config.toml
hidden_act = "swiglu"
norm_eps = 1e-05
attn_scale = 0.125
parallel_block = false
init = "trunc"
init_std_up = 0.0371
learning_rate = 0.00164
beta1 = 0.9
beta2 = 0.99
lr_head = 0.00723
decay_fraction = 0.694
final_lr_fraction = 0.1
batch_tokens = 262144
max_seq_len = 1024
max_steps = 3166
Each number is 500 + 50 x the weight over its row's rms, rounded and kept within 0 to 999. Layers, rows and columns count from 0. Numbers have three digits each. The size before them is the row's rms in percent of the matrix's.

# layer 9 attention query, 448x448, rms 0.0428, rows 32-58,96-122,160-186,224-250,288-313,352-377,415-441, columns 192-255
078:497455547500461438470506618433417524563516465446507557458384435556547521552496481459489477517508511550498540501489519510490474593537485508436470513433462567541398516521454566388529478468536493
067:516436448487509526534523485382474523472519609483536503489476465543501534548520497543519533501429577441515514449525543379535494514571502412485467468489483532471467467501602515524470509435487586
082:561507415462569519454523454493575461397525543516546498453613535523480440439565511515579525567502575517557490481495571476475439521528483454531524530528516450522551516421622527627463542541485502
086:499546434510593557428557496403499445478477600444500545481476528485489506401556552554455479500493549471548470427530600530476526565480512484495478396546441530440450571441618548654537534543474535
076:606627459491460515485481500393517445427487601527543369449423517500450532522554531575435506508469559419508438367483515478403595519473546463467479490504426531477499501422485424509505562438471498
088:536453535505462451614479471556378519583483457492463552552447502483508488618451492480533586485530400547472501546485441506500501449558473541469515515453579491592550468576404474401482475471559490
083:510470514526536472470394477592521537522575496468535565503551507434474504549492457510541453488482534550491478497516370544516556510434490567517510520500427522427515515590415518505604456541529457
090:499538459502605514443519519472516478414492563450559466468534525508418469494470604514488458486446492444472540443537527464437453434430505455463573482495411495476495485467641456554540505434380508
087:561498562521430505560492419473375500520437444530502535556417518529554491508473495522461636460493537502536483567509468524536516484565425529509449561534619518575530450559467506428431478500563508
079:370549485491471419485519491572442416498437436510484511568560503514461583467481520440455515435452448482486500586519462423464479415539503476456561592431488466454512428575588474426463546459399486
104:494475435538587506469493530499573489436495529474442445485537480436493545523513508594510399545451527486450541452552536426406487520483495416519509523478460455489480568444638527567542500466394507
087:541513538476378518519501527417522509495513546486541498472406489525520475533513455579472566461517545571509489518444431549500512510535511559517510503582558540469453536499444547533537498557599559
114:440481435504579488365547507468579522386402534486505435450482490526453502516419619525503451515449484433452556496543485497391425457475582456528485523428374447517499504524510547521502478445400458
094:490495497499434517586521508503519458525563563569525531489487529492455451522506445521483440539507540465554482549406529518517538556505434621545465465487530552407482510524399464527507507524653525
092:526532471512566518488442485509458548561540413484456470586533531462512471470548505403519501453531479531492490475535479502502560441447484480457562559430582483517517451494467492444501494542494529
094:548535469453491467513398530649469568565511503402441491547517518491659479440632474474502577456512525513453483558609503541480493518451484503440545489470518546500494510447436496417505509568513461
110:455513462441448464532504470485506510526466511573393467444440564476568556462579489501493534536476489474460443451519449546581487578473525512429506388567512602414532529414444513460542527467533426
149:516510371509535559490490501460516504509382549495518499425584499557533427504464526629469447562535516458524510480532557482460471545549526594453443545550518505515532419480600508514552577467460513
138:549431557473445483500547537486521453492511535422521466534512489508509504557442469486430543463415520486613573545536473413495498482453562508492555575487530461574441537499558514513455562523521496
155:490489437443467505556463491425553551476494505478466440545494480468496497530504462490435490539441567493526460529520498407502503580464508492380551471595551547469484497416560548568393539541592561
116:486538572492514483534467436510437545519567451451477524476557532391437515446489419465544491496468497555490488450574430470414504402545575518499496485488493534547512475527500595420437445610496518
110:475540524451372529537500428497477466560543558543496519481472457526603496460500509495600458553482522471434579275431518527400469451492521524469497459489473504503501542569521517581528515514566458
100:481495594446532502472609503434424567411447460403441594530475464487564512557462482422523505479563486603543470518471488577594447532504467424511488454429488580490516405443444516531505552532434453
092:464494543412572512539453485460439538477465499462529635397510530638561559522442437465488393508617495540560452616487493497492667515509535467587392600527513432487540579497588492548457475445495491
092:538407598560581555516473457490490455496449534593591544477486485587511478509468514545543542519594434594446510395401567521489547435488522440463534565524543489432507503500478500456417381468519476
095:440503568468528462452528528447447467537532494412559557620511576491449469437388427481598497524495467575478542502435459521457444529504455455475512591426462436517547473563468397461485506514499517
087:460541589609464521475548509441394534542469501520515446546544521501407546488496497516502559535484528521512533466473485476453558528581507495554462494588536477472488509509535513529470586474473521
048:575494536461574582469428512502526559502503502594466497547468416475447523542485543450522494492531558505456586485416529573586594474382550439548530432517475497525523428469553509485544472391450460
055:500533479485531571605557361522436467498526564435458539534418542437448452488577483503412456532535509461582544440595487530491481492506514539463485436514496448534458483552528504543485515546546543
057:456515487465529435456518584503498438377553556485425509453524522556472460433605526399494487584511455542566558536410568416490359419568389474539531447473494472560530495439443400577442576529557488
070:432443492507559453410529566441421404563559555424537643560406494484456430434477490423488482563522533459615557463451582448415522516522445537457499427370462517448421540501498551592541576500587489
067:547504462501468485514475548407500475489494474469574531617410479509493511477544511432503521592457483434533553541481552462460433442521499502475556503572414461487524521460548432561506537507496549
069:585465569572413564629412433556472596553443469546458512533502521546520496525519403521534505438548513613404432539575445616513524477535552494479536505560564519485531434475489456447500460447536521
076:418518455480533426511433532483578549434522511485480464445532519437445529568607500557599398537470533516476404492451442460479560553481535511536503497440547519474494514484427513497530554541504487
074:471476484455518437442542513503463372512489550457541569558498466493522490501453498384434501512466511423544598477541540472483486390537461482509531476518427488510533495559632439536461520485436495
072:636500579502415528619460445521432593527398463526535459566567590547534533540570443561493595427461508542502401484510423612522555513481484581456515548526523534480497444460512521537450485579583467
076:542447483539489457531531502522382451518529466486402602606446492476529504433481546390499483470532482474522534539543474582508541430454458489570568487508438474536437494568537447491455447426409484
070:506526474488491424404526544503424414482594568515421564544564439465434448467389486403531485553565490450552530511464512472462489514501527449550499472450459456547490524498590447463513462517412451
080:521591536522465511503495524450628588536448475561553460428461488449519497539521467590534516507536507513500426488481443452520537569524527561475456464598559539403476531472436550468499496554549513
082:471473424540541484516549523556503400466497412510500545517423492503499501531429532447438417546437401457504530458537561441504472461403573534578531471439501431541426521484453538497451505459399421
071:496553516534530530575559548507525575375506473570468458479473501565497403558460395565458489476510506527502428482514523433455505518477510586486455468544532584495527521493545444459469486540523594
067:510457511482404413452445467500411470594468480480551477553507508410476509454576534514592571481496488444491472524498487554576536474463488476537619539519524437439446495438435577530452483455531437
066:512501444457455509443420528477485556549448530523504458529584541439540541496519513506540609463613553409507577537524463521521526522513495560465495526611515592412504449474472509457516477397442432
069:563572537453471515438474470504507484462407492517493473450542549437528551529605525508517587536535544436458470524541488568553428452493542472514470446574421480459445474409418548461452466385528458
070:391464463503573550474514555534551464520490591473467544552511451452515507499494519455553531548479458523581565432501409501495462475513511488462546556502471444474479489555528580509451527554444455
076:544595430486471532392499467438413439648488558411466511517564543487541571498481528511499581515512492484486626548500522590529540487481513514443560531421508481585457478494513543545547487436482493
080:474512480519493585470533582485576527476482535473513435519436466514500430564475505510537562492422486540449457514460434506474438514513497569472552490472544520446544591415528512553417548527560518
092:458536492441538513426527464480461494588494482477544538517523472404474558589504483482497459495498578525506544485454489555405476488538492539467497422518549500526530442490486616482443457612434469
085:465539530421464528500536514505588465539488557506570499436634561481571562481470493513628485553513606465536522404493475508442471524447539546490513504584492514606558495518501602535490485506597508
126:463537528479540571532517486421445573477549556473438549521504444350494499498492517476586511444492445545523528521526479512520481652496449455512470578434579554482516449606506565571553569504440493
139:458511445407586511591409497414485582550490470367553572486468440669561592501464474467419509513509507526455434583562423540466513478495484409468422468466512415444542594539579489575504518515472432
132:499446468542591488424453446490450455537483489582562576491492411507425511512474482554481494511565486549507473428531554479507542453451591535414501550463587513503534482434511485531436427493555468
134:454584523486515480570496519500545552480533438443492495547461520478535479505395466534503507496538573532501623444438492444470418462547401537552489541429521473545456468492521380514484490581525514
142:498505511560387496441538505470445559568462517476468523485463529458456616588505467524543587413506438558480599424426515545425543517570531494499477452603571482508470483505472547515505562448551551
057:534515469507499478576490539626473532497526529510451526518596506479515516521491578527536466533536526494551582537434442600441501474499452473423521564523446544532449507517624447589591461436501498
056:538455456518476479468477458469469489501511507466447626545578481507525584516519502517465534452459342448522553530535531420422542456527564484461431565514502530533444586518545472504465464597526536
060:557466536517433456517547474562498518504497443437526581442507446460512563568626468572451563494422470490514456514457497636495546492496542447430434516425514525451514461554398560467459510530437512
063:565423496429475443561561519437483496463587434486429601462553509456480516586520552506484512534497559483479586530539483467397432452481541501505494577459494524550529510449562589472498479480497474
061:462474457419402561589461421517476493525512432508393479599542449580534545465495531469491532500557502508549454497594560405550528484425449605517529502541477516449507521469575586473516498565487588
067:551511468515576528460483484477512478559417561464560419426492599447468476433504386568517451476477527466501565469498572502520523470562509515527484461561562516470491551550500428594462510462485507
074:446515482620555478392518479504481439523506497638532436522525502458479455534463481530539476530480458538527499510504512530407498531591548509529481451372474521544528432484524437538576473467560552
072:524508513456476439628466502564460582540496490450405583544510505582510572489552503460441593554544489429485481582458524443520454541389476503470486508537432454413555521520421539522445549517455464
071:469476480462516528407429420420578502493432555527579443418454548453523458527561465534571502531481458471474523430434596442501555487562476530499539454542523566535470549453579492569515468439569552
077:463525504464584560503490440514464445499510489421461552457546537516468494440556487423463443497441443476548475525467515433533491501380464467501489548501508454450568553561406526453539488503422510
080:462488455491518555619489548569481430552529531442511616477497498543506552510527602464429471527470485468460449420506510435480451496446478444492533561399478459454504596448411507451465566534479486
083:425500524531407548456568436485504572499439474530576374556515522506498497507432488607562557484455548556516536466457440513420515434606525521475571504528515511508477470490598527576450551531580499
077:500485469536474462455486445523459469526475419527528608435468475528518437537428451493466458503546404517550540528456442494476470532466452434531490510403494433566477493547423597393410614472444383
078:481525494510547555507491616441526480445511537569562479510529487475421449541380485555411518437490596533506498494534517531351512517577490491547430473487517562535510459507566429537465506582518572
079:515493432414452467437458436465449488582516543447533505567534544504629516482594493475575506543507486529536535548514501529600539529432486502435532429488499561554493493476480536494521494466509486
087:482577462409447449481400517471467550536455487460463443492481551468613561432585549507548544584472487526521514633547535577566506524447532570514534509509464587458474514489478498486592487482551458
078:563532491485444504541458495443494490508431458581455410544466541477509588469470455585514568530428565493486500549498506526541548477520501516539451410508443579540517527472585546470556469479493493
085:404559481495531580518471508504455567496445586444534574418532472455511379474565537531540547542517466512596474437464410495489534500513516492440491499495478496500557425531503540516476563511547603
103:530511474519406485440471557470518483560595568403491490453523542506498543542487510507505604535507527501522612532527521497531520496508516514454506539503482464563430437539444532534549433462526461
117:443420527494395594442503465502522561455484507459494475566465430482494473548450494455468554563451500443475446448517460433449525547491463470422502447547554482435496484433503543538426570549529545
117:492550497474510516469503445525435498554463493493535540463473494410509538534477439484467469531532550555448546439490444520381479381555541529486449473518491527553557409532494635445467456521438477
125:505582487429370551507525443426556469524528515466546522437566534481582553496501493529551468560524571444456542394433534501477476490515495522484523450577479579519571496519503582586549494552577475
144:470560534457555567535552514502444576521501535516449576485506446352441481539520495444563527442511443500530504457633494526558505624510451485497466523475530544466454435613459561578520574524451507
148:452460453437567474561400513458489619535482494396583599430469470674562571481474458459440539510486519534500453580506477573482526490519515434434422495495508437429566581563552454572488482519475496
143:517423450539590515430429453509500423502461490550567576446472376494429541497457477533478505518514452570548425385558488437538547497437608536461480512473563484453480523458454474485423412465548452
141:474550523493538458539457518490550521462510444440520544549467570507497432478388497495531495528504521509473600434467464451497423473573418535525480567482506464520462504526520363509521522590520503
146:472524499556353531454536488465424543559454498445457510459436473514494606595491473488504562392480404583455582423431508548421565535521545473491500465586554523514499460539524522519474584507536554
051:513582521521541500483521501489532475652502479554482464497606523461407456567485528499515475507597359454534410478559538547492522473559443548452524458539516554479481463508555461530492502517484495
050:481539430520528554422488381459462548433515441482482469516508475453507478536496542573399522444501411513429458499501422514521447622558543452517608543519499554558539542554572477469508487483484486
049:541542509500444416502492469520583479588508398468439456453449450527574439539448531560442506507481469552416492535559528485604488505423514427485522518491493496527527483533534474456551479446468562
052:448536444462540480539498414527562558506518432583448439466446495485540494464456507467507524463496469523482590589421450497512578533469412553498516574482553524438531497412526480508574488582629482
049:465482604502604529436441437540460425519508516534426498450520442491516504417437572495541513371463522472505497612444469484516545522465491501392465481445494436456582468475470486393539589443497555
051:494461410498485438471546566406558482410563527492492435475476620556457529469509489448492452442465491445500453495512607468540498487505503499536375476483482524537421505482556537513490447544531447
051:472503499478574602665549549448488447556523532379480524523483453554481481564499493482426643520517478422507545505515414461526444390505454524409460512513474550536552504413491499578472393504516483
053:513431525529537549473458490573577488582463438590495543514464467493481511402419617572505566456528574504490459531481511539463565525529537511445479536417550503499578430491456503469576479423569545
048:497498504502509438495484535542483449496499566498485598427541463546438568469451489444456477510556471477522479456517560515514443520504495497530481498522399465487513510513513567460445498436404423
050:544479438505543491419508423577583556479575563510585481406505538481531506463578478506555427502504420565508479498472482560519468657471512454440479486588505485486496422406510499453548510475422436
052:532467517525532573538484543514485600483530444506404525455432502468457508440495532482530453420520578526452504595431465557435615582512525523465444513525562490446502421546365468441607545502505513
057:420482448405533563455489508365405487454484476433466513545534496534634474534514533484495575589504555499511485423573519468592423428524467491446547490488435555531555459502479490523474532445518493
057:501516499501555559530484479549536600549497554425449507541540497456625483360669512540521516467526577557554464461427439647576542580468437490450562478576556605462562504462487473440597481518564414
065:504456546470506521406523529441414493454451449435499459548418478531488449526523542545455482506517527520504548534544417441473511516515581523521493506491489475585434451536606552554489466565457456
066:474583460475428422492481451533529495484515491496467455515562530578567522517374503456563551518467500420459465464457586471560492446542518486469462462546476495496556523502483516480471535487514470
072:472579517509408485450465398454519458509481485513580515443531487504485586496351519514607536487521485456524465482425504442512465453587495418476453480505451488526554447505454619453492503521509473
064:457563534522476581480575505450429470495515521556525466485443474512416475509441506453409497516521528501528589430507515490465535456488493475563537521469497546565453468523545597539452427536503435
073:577459504531534548462476522528388458478506557519472436524465545520488517557439440464549538443544415544479496487502503567606593548478449494570484493481550488463491545468462527488448488459461480
095:436590477536610475539493440533564478551500456512518570358480473448497534407612558527587490480615570467529459484468581619486509488554562489397492485518470527443520473522433505475535515492485531
100:515507553498518481495385508485431497551588465514454535511504547494488490412457482519494593488547503529563585552579508509472493493421539596665545549357386417424439472409409527443495483437548498
116:522514507455578530439597591476519429501570531499465480513474481511551501650398477505436393531505442558540553457464448485473497527467516493429495503548539465491437431550581618499432498476402449
126:480542495494520478508479565495549538541540538561515489478577595475515505520514562457522463513502544511521446448530480440505540508509559453475501514542466408573569480640491617541457463447510535
145:495508480487516562528456540503437508489541622400454445503554485422470519413478504432581511386459419518540514560539513469568493611563457503426526587512524551481535510520486536569582564473412534
158:445530499418526486587417418416467654600513477415583598433427441664576580503468502495468518532466505455457432566579518543444466473551517429504444506489494451439531547557539513551545490500504430
152:541497488519628501436438436564460415540512530568616527498525440513453516454449487582536464523510454526569459445549500474466543441466537616455487544479513474447474501465472496521436397473589433
149:440576520499525442467470487490569525523547485444506534568423507488472456466382477507576442516484459578461564442430466461476417454514438476506517533449535427508506480520481385450447497611501486
152:495563535530391544476549490443464551543448490495501444498454514470493569590558477513522582453529503572484576431439499567404503500506522495527464468589534535460523480557551488532508523537532561
098:493450483486429486462461558505567461623491455585527505518387479574612470535484475437599548505475480529467533428507404494554562562494497510530531568470445581562445546531450514489496478457521539
074:560474404487489549476533482468490424521562514487541543545451556534555497495536539499592490507478525505470534403413403559526491579548542452516428510511579595528462523464559513533462492526471519
090:515510432471523395428509473467522533417581595525498506470548438491366472506550522547550411496538478477552473476479527435412412441510471429536466502538455444462522450417498407558487464526503556
094:487450572475548582453541473462451529604544690472502534457512523494559467453504610470462477570541535471574511500475541514516485477503472494475454526431399601449520526401501519646519488451477486
080:510511497465463557470510495417546468508476615405457516484465516554517513523472470511506516625519475514413526394504521532512492481513541496402481461571477530402556536449467504586438527413560551
099:520510530505394480634490498533490517500396378553539480511467548523547513517514436469465482427459498504435548515490371500522564499431522509486482494467555492547459560509493549434518498567508477
080:511535519567540374499487456560541544463509452521576521519505520516472464468465463540514388512451535527518505585452488498418450528516492554567502505520531455516454525557489471527534492559472496
094:527537512453547495460489479441474425519631627480473499533539497464468463508458543514438460532517518483416502422486588494478493494553500420478492455518477543457466498514458434564457472523557528
103:513549506509349480584460415468470574567399447566572499522407535548548502542589442499513612467499553479468514505526440473579558446503515551472456467517512485560541506495537563480537501550530467
081:535517524431499503536502586484446475533630583500508516554494492396555492557516588414526549582581623443457572437494543541521488503573417421483476494499530504504496501525555504484518500463594485
095:491555492560596477485467530563502428481588581494465517461529368439477517534523522501508399557484477495509520427479572513424428579514511428503499419469469488483463485523515469556491447475499532
095:455446469499453528419514486508554454477489369407466432465454538554535485414491433557522511481407430509523512632553465433572494538484552627447484512430557499486447524420484545419459562526388505
112:491422407508578547391565490543576447490572521376449499446491520462466523480450528457497402549478417483487478480498549494547424557523556489513478498510523487415470485472463579434455562430391442
110:463534568506459507597515504516540542380406539582536475383457438536516475551499431582394450510476490510544488453496455485562475456428512549501469466493438501540502504441453506489484514544526492
094:575550472481484511462434496501420527627537512462470531597536511477547525470531505403548620530531518476522530523511566494535547567519465466513524527480535503470466483492485541486647491470520515
099:540490446481505577444479453488472464587421546391439460599544558525524536435535575477542641426542532512488537583599533520562537489447467528465485505508580573487505437454449568407608507482477464
093:596467519510537576433526480397445484576409453512434470544513555466475577432536577509467603409455571487416538534582489601514397488473468421518495467578500508469514484441447564404575442418455484
115:392484469507541503485521530554563497546564526543470486494571572500499475555535487522526458598464460452503487498519432464494492522540541604464461550484519496389561562463578487561522527482473553
114:481462505481427442392471547500420505649473607387477468623578507537519490546424526452492615457520533532534579529499524512476475494459505469455551506468541502593397446509504517524512519473609443
103:449471490453486518479522494501564600469454488471509444563522502474511511576497476469431536561418513482501446493553418406550484567594511514414503422560535550421529527445551507508372541566480567
100:570570493520466521591475486543418545569565412472475487541463536421448497527382458463502484486543555511470464539493476513392508478589510431559493527502488491573522472445507568444472556577463448
093:447537499402480475555493415462505507483512509469523497393628491503564528526504500508532490536574440486461542492480481512563496548403623523491445464515498530581480525497533599527498532540576419
096:495466457460498533463557431423505605513463515525483637566479493416564513502495502474436490453500456514482560471445557522469518547514504454533472536423520478538480440554411476553504557515554449
085:475476473423555564523432464462520497514491480414652529430541534661524546435427411477449459496441448591468496539484461524558530436444504475398446470447483533485521580551556538570497575507557487
081:526402455557507465497419422483502512464432516507520620544498464567484473530507500555485419553534493643517417456472556500596487471411551437439516542424559477535478428478528474527450468500551526
093:488455509517491514523398511440565568498513423434433553544515567430559495425490420448411462494525547520489621538475523548468434476585387502478537571438588439474483414501502389512501539547441575
046:599539480550488428490538483506453528566474454482506405493511495466546515455518607511469561474517398475496519444485572465504529479392536476524544518573450419480484445586598492549485529511523582
052:517522609499474588568548536510418511437512469525547492564539506522435475506508396601446392464568496523407558443553504467526554395380518536443478422561561357466537541553546532519497534536584414
053:423514470512540449445474472514505574518476506520596511504459510504414508535418503431466428522477531499465519565530471537595538511519527551560476513462469525465455498513341516427536457479438427
054:504481564501546601509503550523477583482561539556493494585511551552502564466559448491470449511511385493413492518562519516548612413549542484483502425584408419533500570517491395425473431514423540
055:535534534534562496552508564435476507410446491483593489473540521503515506417536362584561446477508499503395496514491526555534478504504523492399514542576426437510539639440565428508403525524544561
058:551530538449480412424561403519528444552473494477412546431480411511533391579445561483447511574465569535590550481541543382440481456540474491439495453498518544522437485443624572585439505504598576
059:482494488484505388403528509564547467556484503495521538550454517489521470417533530452526505474523583524577486494474501486533541548504442492586442472370435555408466503514481520510545531486504526
058:547487512513394546566478511470416505554528474525555436471566530522440598484508460484506454447504351497430542541518484573540474581496525449488583554546504402493447531503437508417488549435480451
059:480607493520540558516558476447511487505544454486475498429451446544489432538447548505483553489479610532516577517467477376471444405548536483482519434484552566539473500516530523573482477459660583
059:437514534469460555511492556524442557525480463609604495494532458563442633518466565459508455547509423483451456471529558487532500485412581475476593514523445414480566457484395420502565552414582497
059:518465575564507487524500531552532505471549476547531487517500507511446617468539458560532433530450331464427474504483448579532538540428516508447545556483465447469483580530496490474524493390488430
077:539504497502495552447520475478529464443425459474477472504459572467538388500469438523411527477502505523577487529521475537427483539554489582541355450525473582509476465509607480540502449522512520
076:442537507531462491557490474523532515470477547594543460547463504543460569571427506522547476577424455489457522536567535446453510484518514454501547569421464403536498467517493430494498534453436490
068:499437446508480465432542547487513519546563527493484511493469529395466478483466428514436577469587605482537445483431407552504442531503411586583419512504503521444499511534545496491442497529517499
059:478633546496497604495466447434518504533436492558497485482512521577524534522497529514540536557515504497494560500579542467496535495558501416503537476542495546514472446503347501526564513490557475
064:570564501474463471514448471493421546544452492524430483408550481449494504462576535446547528534517481445439537513552528433575532465447508474469552473507529542504483540511413504483531416466442436
066:498579525429492456535459420475562494429499438582504544446475553413478492536577461474550556461476623481485462474504493452564529443487537457536399435492523568407431516468494527495485481523501551
069:478514458481562493483475517497470508505473608394449571373579491455579496474435554511453499473505464494536521538495476454504464491477533497479504613500499420593538414571434518519525603405478527
094:502505507475468505474522521483549489456608446444509505418547458517474484533480529476523533454416504430533538508566488485529514489555539499457510550511531480494440518500518565506477575595488481
115:481475458506461528511404516482506565499527494492442521522514486415567528491483508454430553508505526497514545548566558460458538527470529521449593504529493488503486455424487541549453481519552569
114:475523475429556506430541503556486443526516527500518529457491484393508535575446505437493413516500495560488542463515441527422484379528541508483459518522604520541518447509480637495433490564437470
128:500542513454371535471526481459524461518517580529527548457571542486533520525479568541539453546492522497449538372404489469501517481509501490497485458574473506502569491574515574536592460508520532
148:509538534450561566542548535508411577500526556461420533491522438398457492533453454435587539428538484489543476539586486500590526647520466471466502524466523601472497482566497582567563580514377494
161:453474496405542496533408477410444632553470503389572620435468476656544591529459491497446506527501508503492447578543493554425532479547509438485420508536483434452563567569560444554495476490477434
155:518454492543599519453462476539470441504507498588607538469493394545448517471460479560567497523522463543519424390555499449512534444481591556440488549478565503426490535452484504492383395461567437
159:466583534490546462488495497471546529497562441475502534583462539506464451499392462487567458533499490547447577446433473447497453441539451483515491564442508473527469513534504383482484519577514520
073:499480465454569524493444506511537434393435508451450532441571513538532531506536553539473531607499489432542523516561449524587506522391606484518487458485445454432442572365532517422572455535472522
116:498442521509402480402514482492505486507562431544451496539417463527492465508497413482530569509451560544461502434454472418450572521499467497500518625520517505558448549519524509451554508509509484
097:616466493498419575421545591506492521487538501511562461587479493538467504481548500515471569524489477518509479454533494538473450564523514434509481544499588452472504551460587495465487473470487482
112:548476501487549464494514435487533420489458615517543547479565475496447449437547568551554389464458503499530476466489513557599420496516498502479479502584453494458462456429512472580462559427465490
110:548544465527548592488562558467556465571499647545571528530491546460483553445470557471490474542516416535452492428511524556534501553544494516520501486523479544417452543437551533609477458432502412
103:548519475493522516407554528400569463529491585480477461586474586562487550484521576443513548604520434503401486499553534558490473515524555461506590444509496486455520513433562413568432535497541533
103:590519535531446439592449546542444533447531368504486505585507500542561501548537417472481552472423547492523471534465431420437592513420525510509486577397544492542589427605478526383543477565449475
115:454513517504508471559453465534502474443540473495517457424467552485456535494596509461494366519426461562478451454504536536504439407510582559495520607540497560593445616529375391555525487505473531
084:426508546507591571535517498414536432544505600555557455518461516454511529544512571505514434503532485538457497409546603545464496404458608465522517413653469483529453500472539433605433470472512510
109:614459521510435437577494503519419570510472430497461517583437514596580522512517405475438617463508525488514495490500469553511586483497445518472492512518489479478537464539553596435508509571564456
091:588494423555551538553491537537529439549518542562478502600483491406563514524425495456579508509500596535448511505453518526415477484502474450481595471506429504480489473529494454588426464543552503
098:508519466501568539475516534475540415438618590511498481488476425433449499557539580577468393503546470503512540469590558519511434466443504479563513449501500535568438562493424421524552460461473579
111:445534467503388477424557459475462471478525384379486440456496540544482535468523446506501505510432474501517497515555474382530568512501489570496486503459584436405502512463487616375508521525477477
119:443537448507586567397472499456562398475568534462504506400556619451485450501507560568468397523562448495459557468513570400505460449482533503522546455536513413463474512469448519560475511357478472
114:535502586491495422582457554556509539468487507622490510450521474551456551532462405534483497629488508438520583397453503550495451506490468529437429513500516524539511458540479532471459493486535541
109:501514534573476476579432400600476512561539521532510507584499543430524488503485490415586437490549554548489416600520573449541559560565455423560573445436507463492464505492453498471496482540530534
127:578528436484505515424474527448456493610449469426497442608528533491495521472523600587443602444547532471503543517547545601457460494418423494456459622526507540508575453467495435430506456479438479
122:546529449503496597517500463450486496548466466486430413516462531465488561502496501578432553471526531512427432532504481507383509499427475427539564513541497432450566453420464565378492521477463488
105:507423450502517555413541519431417504561474481545498509552487487522544463425511579681460543523479523447563542434481565581424464480520462550500516433645466470476500443469574474495600517482519523
099:554421549471543495462568515477508492590426624470524467619553533548513560476397532414448528479506469498519603487473483531481448527405556508474542523537539565584454448532449467576531505506547477
087:509473512449498465517486523545521550432484509460446455545554474525503436538435420448431593502461566478521501471429407517600481504482491517471491494490570535492532501445552573561386584577567617
079:577474570474456563601502469519389531538618446466517553537525506472488469461405419431454452536430597558469443566556522530459576577460472426485544519529529478509534587533475601439470513543546482
076:455486504475468519562395520495368530501542531542554546479569511546553451524426429498505569484508530533478545433513421583508508499360506450470538492412422445509532492521475583479531527475543459
067:477463510475520517480462486413493560526472469418450496604581498499631536461527447487520475453487465522451585523476588665448510414537419479473552506458519577515558469562481486551487504531559467
063:551518531488543505561498418473510551487525466434454542391537560620503544491425478423586412565553422568553494477490495469535475429392561430514515566519466563495454519440524540597453485554482420
065:484397485571529484495488451498475526381473544452469631570548535550576492489473457486511523564558514575509499524386466545497574445496509462506493524381584480545488468454581534567524489481573399
067:471429537513417589506440491447522549575520507383444481613499524493486525426540416488532502396558514533451526540443573508436440508498444491537647589460572512445584466517473427524447527510493521
# layer 9 attention key, 64x448, rms 0.0362, rows 31-57, columns 192-255
148:581544454548528571509564497510459462545525581456457521555469527534497405602493531510551478474484477429584441516520385587526558527547595447480566607545516472496488533418557506470567556527507503
041:453470477436461595496453469536627422494473525482532506441524557482453523511515454420436543510475535509465514418511437522551483455550535479455455451553448452479517514534523499442495497493651501
037:439490429473520529508498553564572484480508470485518425405516435465426520494498460424541614455459550499505432499485456585517531515469418530410476507548479562474527452522448574382493456450623515
039:539506505565471476545503457487384534519439482509536475638482493493480504528510523542513369568551474491512486510555546492415504520463458615594593437415565440466576473546460504533624534536369528
034:586554466561468481481465501601476497541594480539529553478550441494521456511494537491537497529619465470564479536393535466541577572459484542564536507478522475564533470562493620470513447520412523
038:536540523527495497508458563613455521511560446508487551421509470494558442500509492398550528524602525417474490464410505420573468428488430544515489459523524536509521467553513526493507415450572500
040:397500609441412494509476496498584470486564461514452355438515555511553508476514460406525566499416547516411517457466469481521550465518486466466545573529446537472456481516558522445455455479690501
044:451482509438482528575438551548487482490441477428434465493492476525564528523505468516525658481486443537422564516482531514532471455507479427485535520562516476522468593522586482434454434434647500
045:575460438575551523445514463489460486474462560544438628499445467491459477508523538598508415546525424522579460535481514495457478598532467530522471470434525542575557450477406457526501528518354459
039:528525568520493496540457547558604431514542402408570410490549462533478423529472479293492526443498492458442498433448415532474569465562491462467485573478441501459461530484538538503503469501574524
044:497495455542573501554464578507624466483390491409507533422525422447606458567609506505394577467535398458477502519448538566533458471489519426467399431508464435480402610434500462464460499482520471
040:450506468402507544581423520525544517438445570565412640432480524479505584496587518673464425488529403536601423580525556531536426560435566491466460446545482600523533452431500449485459507523445437
049:581513536557498481485566518428429538495569525550473406511547551587396466493442535436578516464525599511467523424526456419481563421467470555482557477479502521521517434557550577465474473512485548
067:520470398492463552525541469433412549526486575581503551504537501450449541364506507616498474514560495522553529486532485471553431576456562516554472477432589549482527382487471501475558546428438450
054:465584519645504524515443438480532484548534510450518466528530500560436449510496480460544505477533519486390474443575430460560587527508408588505582596525473548481544512544524540508411479505550571
068:570446509475503451502535465457527488484477533488460550497420449533465540511569459411561500529528495531554518549465493544478478512401538492487526513507496505528481474482506501546519541526575510
067:466422456527494504487459487472541462570493462424444584482516475552551389501553470534493437527581585513557559538462588542494541487424504370442581490439554550542464456519487433454482540500483504
075:553540388542504449561520443511499457481501472486511509417462523464555549456431402514610556517533508521510469523456462441492506511436622517450415476560467476542500450466538520606540455476553549
090:536510392496511469547446479492515461520476515454523547514454480444539511453487427535594495498455593471590517487470545463450472478473551556431452529494551556601467480469498524467555510462486497
087:513375543505434469515496410446523455529486533454448553536466477516540562505588504482420486549424475551589490563478452574561449529467551428474630561536499459476480468432458450494515462525447477
103:498484585473493504439510460493523516537487414544482516487445517458495556604439528406465535533462570446547438514579566425521447470611487471482457545490486501482576482461430485498397475490480509
121:560530496492462443451491498509441479472417436489515582489483507575527395538503456451487481499433574532557452460480409446447470393424456350578558616490517526539595465605395592433477504541467472
139:507534575492536518432599435489467525520456491442524531510455542565483440608512590476439498500559485439485503437435600431521449469518554419423557436503535421436531470525517478583483474523409477
144:484497463457500516504421518547418505532407467446497486560549451434455474607515423497606473461455554530593472520544577456474494485401406489448456492546502567505488550351488512498514441502416483
148:411426513525526553507453569556491499531493540481528560434495560604489476448510592469467558528482410480560493525492531554476511385547490550513381485564477505521537535490454496533461542432526595
145:490411412540513408540376455436558547518486482581538548571526492583557578553517442556574418460530504560593456510579462420487525435599468441503555571493568496409541448525435447576512467373553436
146:499477564481568481514567403441502566503570544507495556574408510541549448446481444451530456485528447448564514498470446503496496560506475507404646465482486563415467613461502398433533570531545498